Weights of a small GPT-style language model, trained from scratch on English Wikipedia: 8.46M parameters.
Each number is 128 + 24 x the weight over its row's rms, rounded and kept within 0 to 255. Layers, rows and columns count from 0. Numbers have three digits each. The size before them is the row's rms in percent of the matrix's.

# k: layer 11 attention key, 256x256, rms 0.0625, rows 64-110, columns 64-127
# q: layer 11 attention query, 256x256, rms 0.0617, rows 65-110, columns 64-127
k64 072:126134111103112125145154179163152134137132126154134158146114086139137137094145131132116110133102138116146123143165141167149150106167176094148134165116122147086062152121101123102131152130130117
q65 072:101119135092136141133177149120135137142127112121055137117182141124117150203153121121159128116139108120124140102117135144105124114188160111097105139132130151114108120122144121138144087099121105
k65 070:154152168138127181080148138131189144098126088162082135137174152113117148145111135130122112115116113137141126110177118163083143138112139168114074126117129155095143139163156090138129097101152114
q66 082:081143123126121180142141125140100134156102123157144113139135119121124108175126142120150124177130163131154122119128122153129126134150123164160126070141154135116132132119117090118124113109130125
k66 067:124150152156105148118124116113118140097145120129138132128102122108152132121101142116150148140105127120163151130082147135096147148091145188135141088166132158118147163155171127144123100083143157
q67 088:118149118139152095150173130154127126142161105125104167107156117138117127167103139111149122114139135169154126098144156121115142110138163093126184111132117142096122108118129175131128120147124117
k67 090:139109120133145152127166101123198104134143116161105179094103131124135119136145147140149137103134124167138150119163133144101105156162113109137152142139127103071108118129126103127151124147122096
q68 092:117105148124118144127090140136150146153115071115118147103154108076102159147124062109127133104103141165112124107171162114106133141132093083094150128081135139098146152097117096144177142161133086
k68 099:126131122165148142160127128115159145153112090117149141100139112093133164140113046143124121112110123161111145144154134106112132154069085129109144116123127115107100125152115089121154122135136152
q69 093:099139111168148161077158086155142104157126064096121150131162142107120120143108145148151131116157115133116082092090139160086136155149144082142131121144100140097143138134150126138140105118158121
k69 078:125135157134116146140131096115139141126147086122099135115128155103150160156108112093127165158141133138168113108126137118082128173131144150100125116102159135111127125157166111164130045083147119
q70 096:130138145153158163151123074147130191140102169139114095146136157167132089129126134152096143179118135114112177110109084106115158158131069114172096184118159118145119106149115068153110131125150153
k70 092:140154159133113140118123118108147154135105153147137108128133129148119128117122134148102167149128116088132148129074112121134157110064108142134085147137135145158137110176117099126108153188103174
q71 104:143134103138174122117098112153177124127151163101131108105101110150131119134120116127119146140137118122122100100082096138141095097144088096111118135161130117137115122180169125145120149115119130
k71 101:132108106118121146143134132101146108158187147122153101090117085172118116127122072090124144126133178113127134156140097098158118121122077096128141139112106171151115113164136163141058116088094120
q72 088:145166112129114151105089141135121142114108180112160111171068113118154135076073148130120164106103133139144176168154112157125139087130113132113137132140108115139141107129115103086095122127101183
k72 086:131138095104144079129107140116052149157118160124153092140089135139134121092106130118138122125123129104119151155112136117134107087177133084113151149110139124131131100088139159084100131139092146
q73 095:113135140123116090068170154150079142120132164138064147154160116108138122104113160112131138087134138100127187172150155106116139119107148134115141152111121141111102117125101159128125138149098137
k73 096:160150167114127122092138118157103153116105151186094125148132118115130124138095193178127155082144108123117106121193155164136135150148140151117124164144121102080131100102109133131163141118134096
q74 100:096117162132174127114161136147082105119102148118114140113137095131120125103120128174137136113142121122169137145146180144124128139150167115115168093109135127095142141154100147168123150127129137
k74 091:133114136094142160105134130149102140096073150104105187115103132102146134104115105164139121166167151114115155098163167163132095101127171149102133096119118121112148113169145104119129143161127120
q75 080:100113137123127128147131097114139156068112177138106109123135161156099108139146130150098092188148134124149106130120097107136092126117130175169126116142122113147113109159136106123120150110169113
k75 068:142116171112112161121126123100143102084114139093128126127097150155136136114125128128073152147132144112190116128110145151126138145077110174135110138150106121155119119155135132135133119089166156
q76 092:086153140195119116128114112157126163166137135121132134077120110109106184151155111123177122133053122122085092153134141135092100116119094123129117125088079112126133103175122138123141127121122132
k76 091:139126105164148132172122141148121148147112153137158133088126101121127171144132104121138118134101119135122125140117130104117097126135102121158126098077105114146103112164137135144096111124135129
q77 078:149133080135150117148144154153136118128176140128145172125120105124125107119082124119127125149114129106150139102101152150176126135143121121131101103150122155170146143145116128145154142079116142
k77 077:128100101119140137153146113158106101126181148137117147148144112132147120131136106101133148113119150119138140142103136136152123104134163094159164122144117173158091180138125127135120161148082131
q78 112:088113123145111132135116110172132150163122174144135147143146105138097114142131142121136106155105134098118121104115140143106158155121134126143102082157126125126157148130106071128101106127132118
k78 098:135114119132124158132133100120137145114153145111185135101138119125118122129149123107151172134093150065160140149072162127115121136101168138150148134149106129148119143132159135191097100098128134
q79 102:101133124179142129143110131113157098142146071133139108087149143084113154118140110119154117113106088137093136127129121134106115153224149149102112120115094135120116096136137139113130114127146120
k79 112:124122124161146115118148159134116106120132066147119132069188136113114142129131082109140097106130138152117118147114128110095124136164170155122104130081128135128121151137140139138130108157138149
q80 092:151119134103108159149121122113139139084140142096132135150120161120153100137125070145111159102182137143162146115104103120134165168112063134144140187132124143141119131112106102104135145129127115
k80 092:133156149113149121119141094083145099127165113099112122150120169125137115110114108117128148075147089132167120147133125117101164202093111140156136142164169098139100100133102119107130146140112106
q81 104:155097135102117112138083125102096153149081074140107140160104145129160150101124089129111135122114119166162159148138162140126138138120113137132105167153158143128122149123128109127122137147119133
k81 103:119155097123119140109080150123087169190056114125135163148127134123152174116137080122145100122125106178121137131133128131109161131131104122140121144165147120130107149101107089121140156159130141
q82 092:097180100119089159119104145116093129109190131123143132152131094089137153113095156090164143101116157162160108145177143116136142122098161129126122094100068114115133078105076120120144090106110110
k82 090:157145080152134137130125132141099127105121121158127159113132144070143137137052172133172108124120114144148101137128132106147158139125160113165140102095133122097147113089115151145131096128093084
q83 091:103116160116119125153092161162148133140082140111150138104115157166125163116140127179138124130133076154095118152139146139114086129144153145136142137162116127104116109127110113121114130159122095
k83 101:096111142133146140111133154139158140133093112118145124110122128149131142113171115125184123121090159147141112161178162138109120172135120120128144145112112101130114101107111143115116119128130131
q84 075:123143127131105175168116133113125125122146105120153145125169104072082154183173113101130088103122123124094112095185140102109110146115173171113114103114153072129173119124107078130137120149152115
k84 086:126103124187157145149130155117131136080096126120159115121121106059114151139147105153132116154111143138108097117131121134115135130106134152122087064111111106107161118158106107133090122118179146
q85 089:113134153053166152115089129109127135125106104124118149118139112122129120134130090112137153131165131146177131121140172117082126163123136110160120166128168147105135195145092124171133192156174130
k85 079:141127112130106139148117123115130151154097145129146155136115061123131159155155090172133132117163142159106129129149114119120108112106100084166130108128135138128097122136054118127141179178131134
q86 091:142117086133137104172070103145197136160086145110166121080092171186142149123158107172118126121131119104095107123111102144122116111174153119136122145158113129116110123144175120105148116121131096
k86 084:110133121101110150114122130116153118125118102111152110092098213163137119063132102130145120121113124103130142139129124150114114146159157129122102151104135118139153132124160125165133098122136133
q87 096:129170105145143144145092104118102160135097115141119109100101119109138133124124112175150092119129122158154139152158130143135138137118117153142147144144139094132122116135115172120131097132146153
k87 103:126136089121176095138129147126081128105066108108147165106034163106115162093108111153149092125132121129144125163152151153114148146174132129154152143112133120124147119092136131120119114147105138
q88 079:123122133103094090159125139144136149094154112145124117174142103143115119113141119103110090142118148136118141133117120087154090094118099131131095125137142134180136172126081114105121110105138137
k88 078:132120137137133133179144103142106113090144142117141110174158094159104135135170077052099132115121133131125133153082141121140093085115129095130165138133083151143117156114113140150075135108115116
q89 075:124140139126097096134106089119142114104132150142136112135089153180150148107158121132113137156152110112127148137113149113152116131130141089158101150126089128129115136122146127127127150129152109
k89 075:113116126107100108177102126140095088131166191125137116175139109183156100138155127109096146118164126124104158149098110115147077087167152096145120132124135113161102154133104138163146167142118146
q90 087:151119142186142121145128127103144104149124140123120110125103145135120139129120158132117143103085158118131129112094162168109112111158151126129176119137086105126156126143148163145138091112153153
k90 082:155125109110110157128117145142133099146121138147150134128099171127108148140148149115136109161131149150106139088132169149118071102173128136100126133120129107113132109128136137107116098112150130
q91 095:158111128127161142109115098125085118136124093138113128181095105150127096108113132115108150153134097164146134156139135153138128121115110133118111133161113158152129174134116124138124166141147154
k91 100:124117118147122153114095129119089164156076128139129134148115104138099138149097119115129124140134094145118096127193111115149206119097081128135156153096136152171156133115145122117101135142128173
q92 101:122117159138166117119133125147097155117136150140141089112141111166147104114117162121126109161153143112110114132087103118152120107153126118124150098077137096123129101189074171141109134112092116
k92 104:132103121168161159139157129118123121116106134107131123124150131102128109107118131126123138163121145094118113124103132100169124112121142123148158114130093156124149100169133166134125113121098115
q93 074:138085141141127104136128064146091143138166056146092138148135132125154121150115141098115120119118116127133128145145119119130126156109150126157134125146123139117113147162170111118137155169124136
k93 068:134168152153124097116105125134113176129094101152120145100140176129157133168114137168129149123111093133127118108149111133100149151123097163147080138142149114121155127117130125126149121129173131
q94 091:098132131113107128117169138095118128127111136133120131124112111129138144152170159119141104145139125129141135154168153109109078074153156136105159102122176103095110118131121169145082121132162129
k94 090:131095131118125118148163157164157133095083153149152114157109102134129152155171170137114107146126139143099127127155127168125084083147126133118123106107119123101137107120125147088108152124168109
q95 104:159133090118139149148075117138109115107147122126150203155060104139135115102106071139101140132114144167161094167154151113146108095085081133126124140135076141131117163118142152139149142150113172
k95 108:133167109158129113135058104126091129125100164118145179117106113147123125143085070119148112113153112180133133153136126093161142092076125088109150112135138131168126140119132134138109132151079153
q96 077:132122133112078147109132134139154113123123125108147206142153139103164118105132108132117157142180132120154162098131142086106161131057097137156110159118187129139135153098092089140122141131118088
k96 071:138135150071110124110141135144134113121147159111158130171142116131140114107148114135138174098166144110148122178112164126144134101098183105138143145137164127121111173101113093117165158141098093
q97 085:123107144141138144105148078142105142107139111095076161179142106128120081155121129092123141132149150086141063148147134128172125134122119131129143105094091144128152168149105110158147153120093145
k97 078:130134142173147165120146132132088141098122136118109118145106131108128123169060151132122181135125100124153112126139155126145163141098127160114150120138158129124143122149147127134126121093134117
q98 087:136130122105144115109083117156127152137127188087094135132140117132134147148122136121134125118145130137126142141150158119118140109080149133124174141128097096125108118151105118157115163164104110
k98 087:127131125131154113125121108146123167161090188127146128106105120123125113121118154176129117108164139156141151134176114159141175156099102104134133162105125083114134071172128136129110145134136102
q99 091:091159154105174159121108100133200130134101125113094122118111098131103141134150107116145115178175108117135116106095108125096124136117094090153111156172170163152105153125155099133146120117141110
k99 088:117141142123151131149120094120156156163136144118123134143129069141111154157151079114099141100182152137090146156098096100123107122083071044160136135138139165158117163140134112151135117129140113
q100 089:114138161160167115102137119122135143125117115104111098109183132092178094114138101109103176108216110092122157071153123095124157135124149109125129113137114113117141122113115109103136151121160088
k100 077:115123132100130107155173135080139110177149112104110104128146123133154115126135158129117173114148122104147114131132133108137135158158109137156158161113144115128108142143133154097159162136138130
q101 094:127159124152098163114127136131138124101156108100158116145125097108151121098112135109135160094130155138131095166154160098138125120070125128112135139097092121122132116085091096139162113096123117
k101 090:132155100159114132128126127139139141146120083117134113111108119125101147127098173117153131111139115149135064132150128073145176166085128099146136136086126121116125086060109147149115108072107099
q102 086:117102134137147085095128092170142151163128136082101163098164142128167128120133134137139133125170113109123138078093159126114133149157123109155105133158126159103137204145145134128116151115113096
k102 082:114136140117120130120143104123157125134191125107112128103141137132151137140157114112142180126131147116166124108152166148101110152123124110137117159133132164122102153127167100146136136111129137
q103 092:127119152150153111146105132146104132149120134107107138088138096134103143155124139150146095110097128155131094116163150119120098140103132132095145092121095071097098109147121155161124142153103121
k103 097:110108122150162116111124164108116153163085108128125183078110131095121123111116102151142079142123134163133101134189131128121154169122091134129135134086110109074120111158139122127120116120127126
q104 084:128125130137161151105093116138126143169138152119081161103132087112144122103085117116122137111151092103153120094153134163086142123109100094112129150131130121093098135152155144146117140140109130
k104 081:124127099122131125149110142131111139157128145136123151095133095111141151136065106145126112076142147150124137163148122093151106109112088087131143129098116140108116153141104110131122147154099131
q105 098:096136185146179114167146124121111165109083177143119089114109142167070111119146110173110119205120126159157119158156118122151102094136084118151147145124142119137095092109132141120129147138153188
k105 090:147107142117124135130117147094143124143112150105122141127103120170093121116124122136075102156139129119123135133137146110141106123100082114137151150142120106149126112172141150105118142146137160
q106 078:105161080142109133118135114115143104161080099128128119127110147139150137178171137197154147162114111126117101153135135140109155138115133133133106125139106157131142114121176134131148134120154151
k106 077:135137152110131123127115121152164151142077111158148132138121143145109174138157153131153123159123088115134101106143132150111191130155125146143113147092162119131142119123165127114126107106189129
q107 109:122149075106128120131111097131144118142137081135155171145085132123164169088112118110110115158158181113156117167125178117113093130118130111132120156131128157118134151146150141152163145128141136
k107 090:147147107156072128137094083150111122142123134132153149133120095148131160134154142126124140139154141165101139125109116111108085133083141083152099106144106150148114147083110114161165159144142137
q108 093:142134112112120134148102137092146129112120092183157115159112129119192153154103158132127138130146150134142119165102119086128112134084069150127149113148163102106091123117142137153102126184092135
k108 090:082155107131130089146121111135145130130136085154130113124169120151160105143160126127132109102124124150071175148099101090138092120105095106161112097174125124119129115075111132119117123145072117
q109 092:136161141164151128139125140162140119147125129132146168087131149116123151131112126148144127132101121154139122110164105119098122104120159085140155113165130120106136114144117137146116104145165131
k109 091:134131125119111109142137145159140130121102168144143181134106125111145153125144150146142084119135142137131141119136115147131110062154131097139166124120154131120119123136100154117123118165100119
q110 106:119151090121104131150106138075151100108133157135142089141092110137116133152170143117141146130146149123131123142118136124143118107139148156150119126149111119135126149098182136111150124108135142
k110 100:117109114085095121154107170104139111133153088126161071118094130197078098105155154107136141111139125159120124138124123110127120134169148086148135128130130117135148132070143123143173119069146150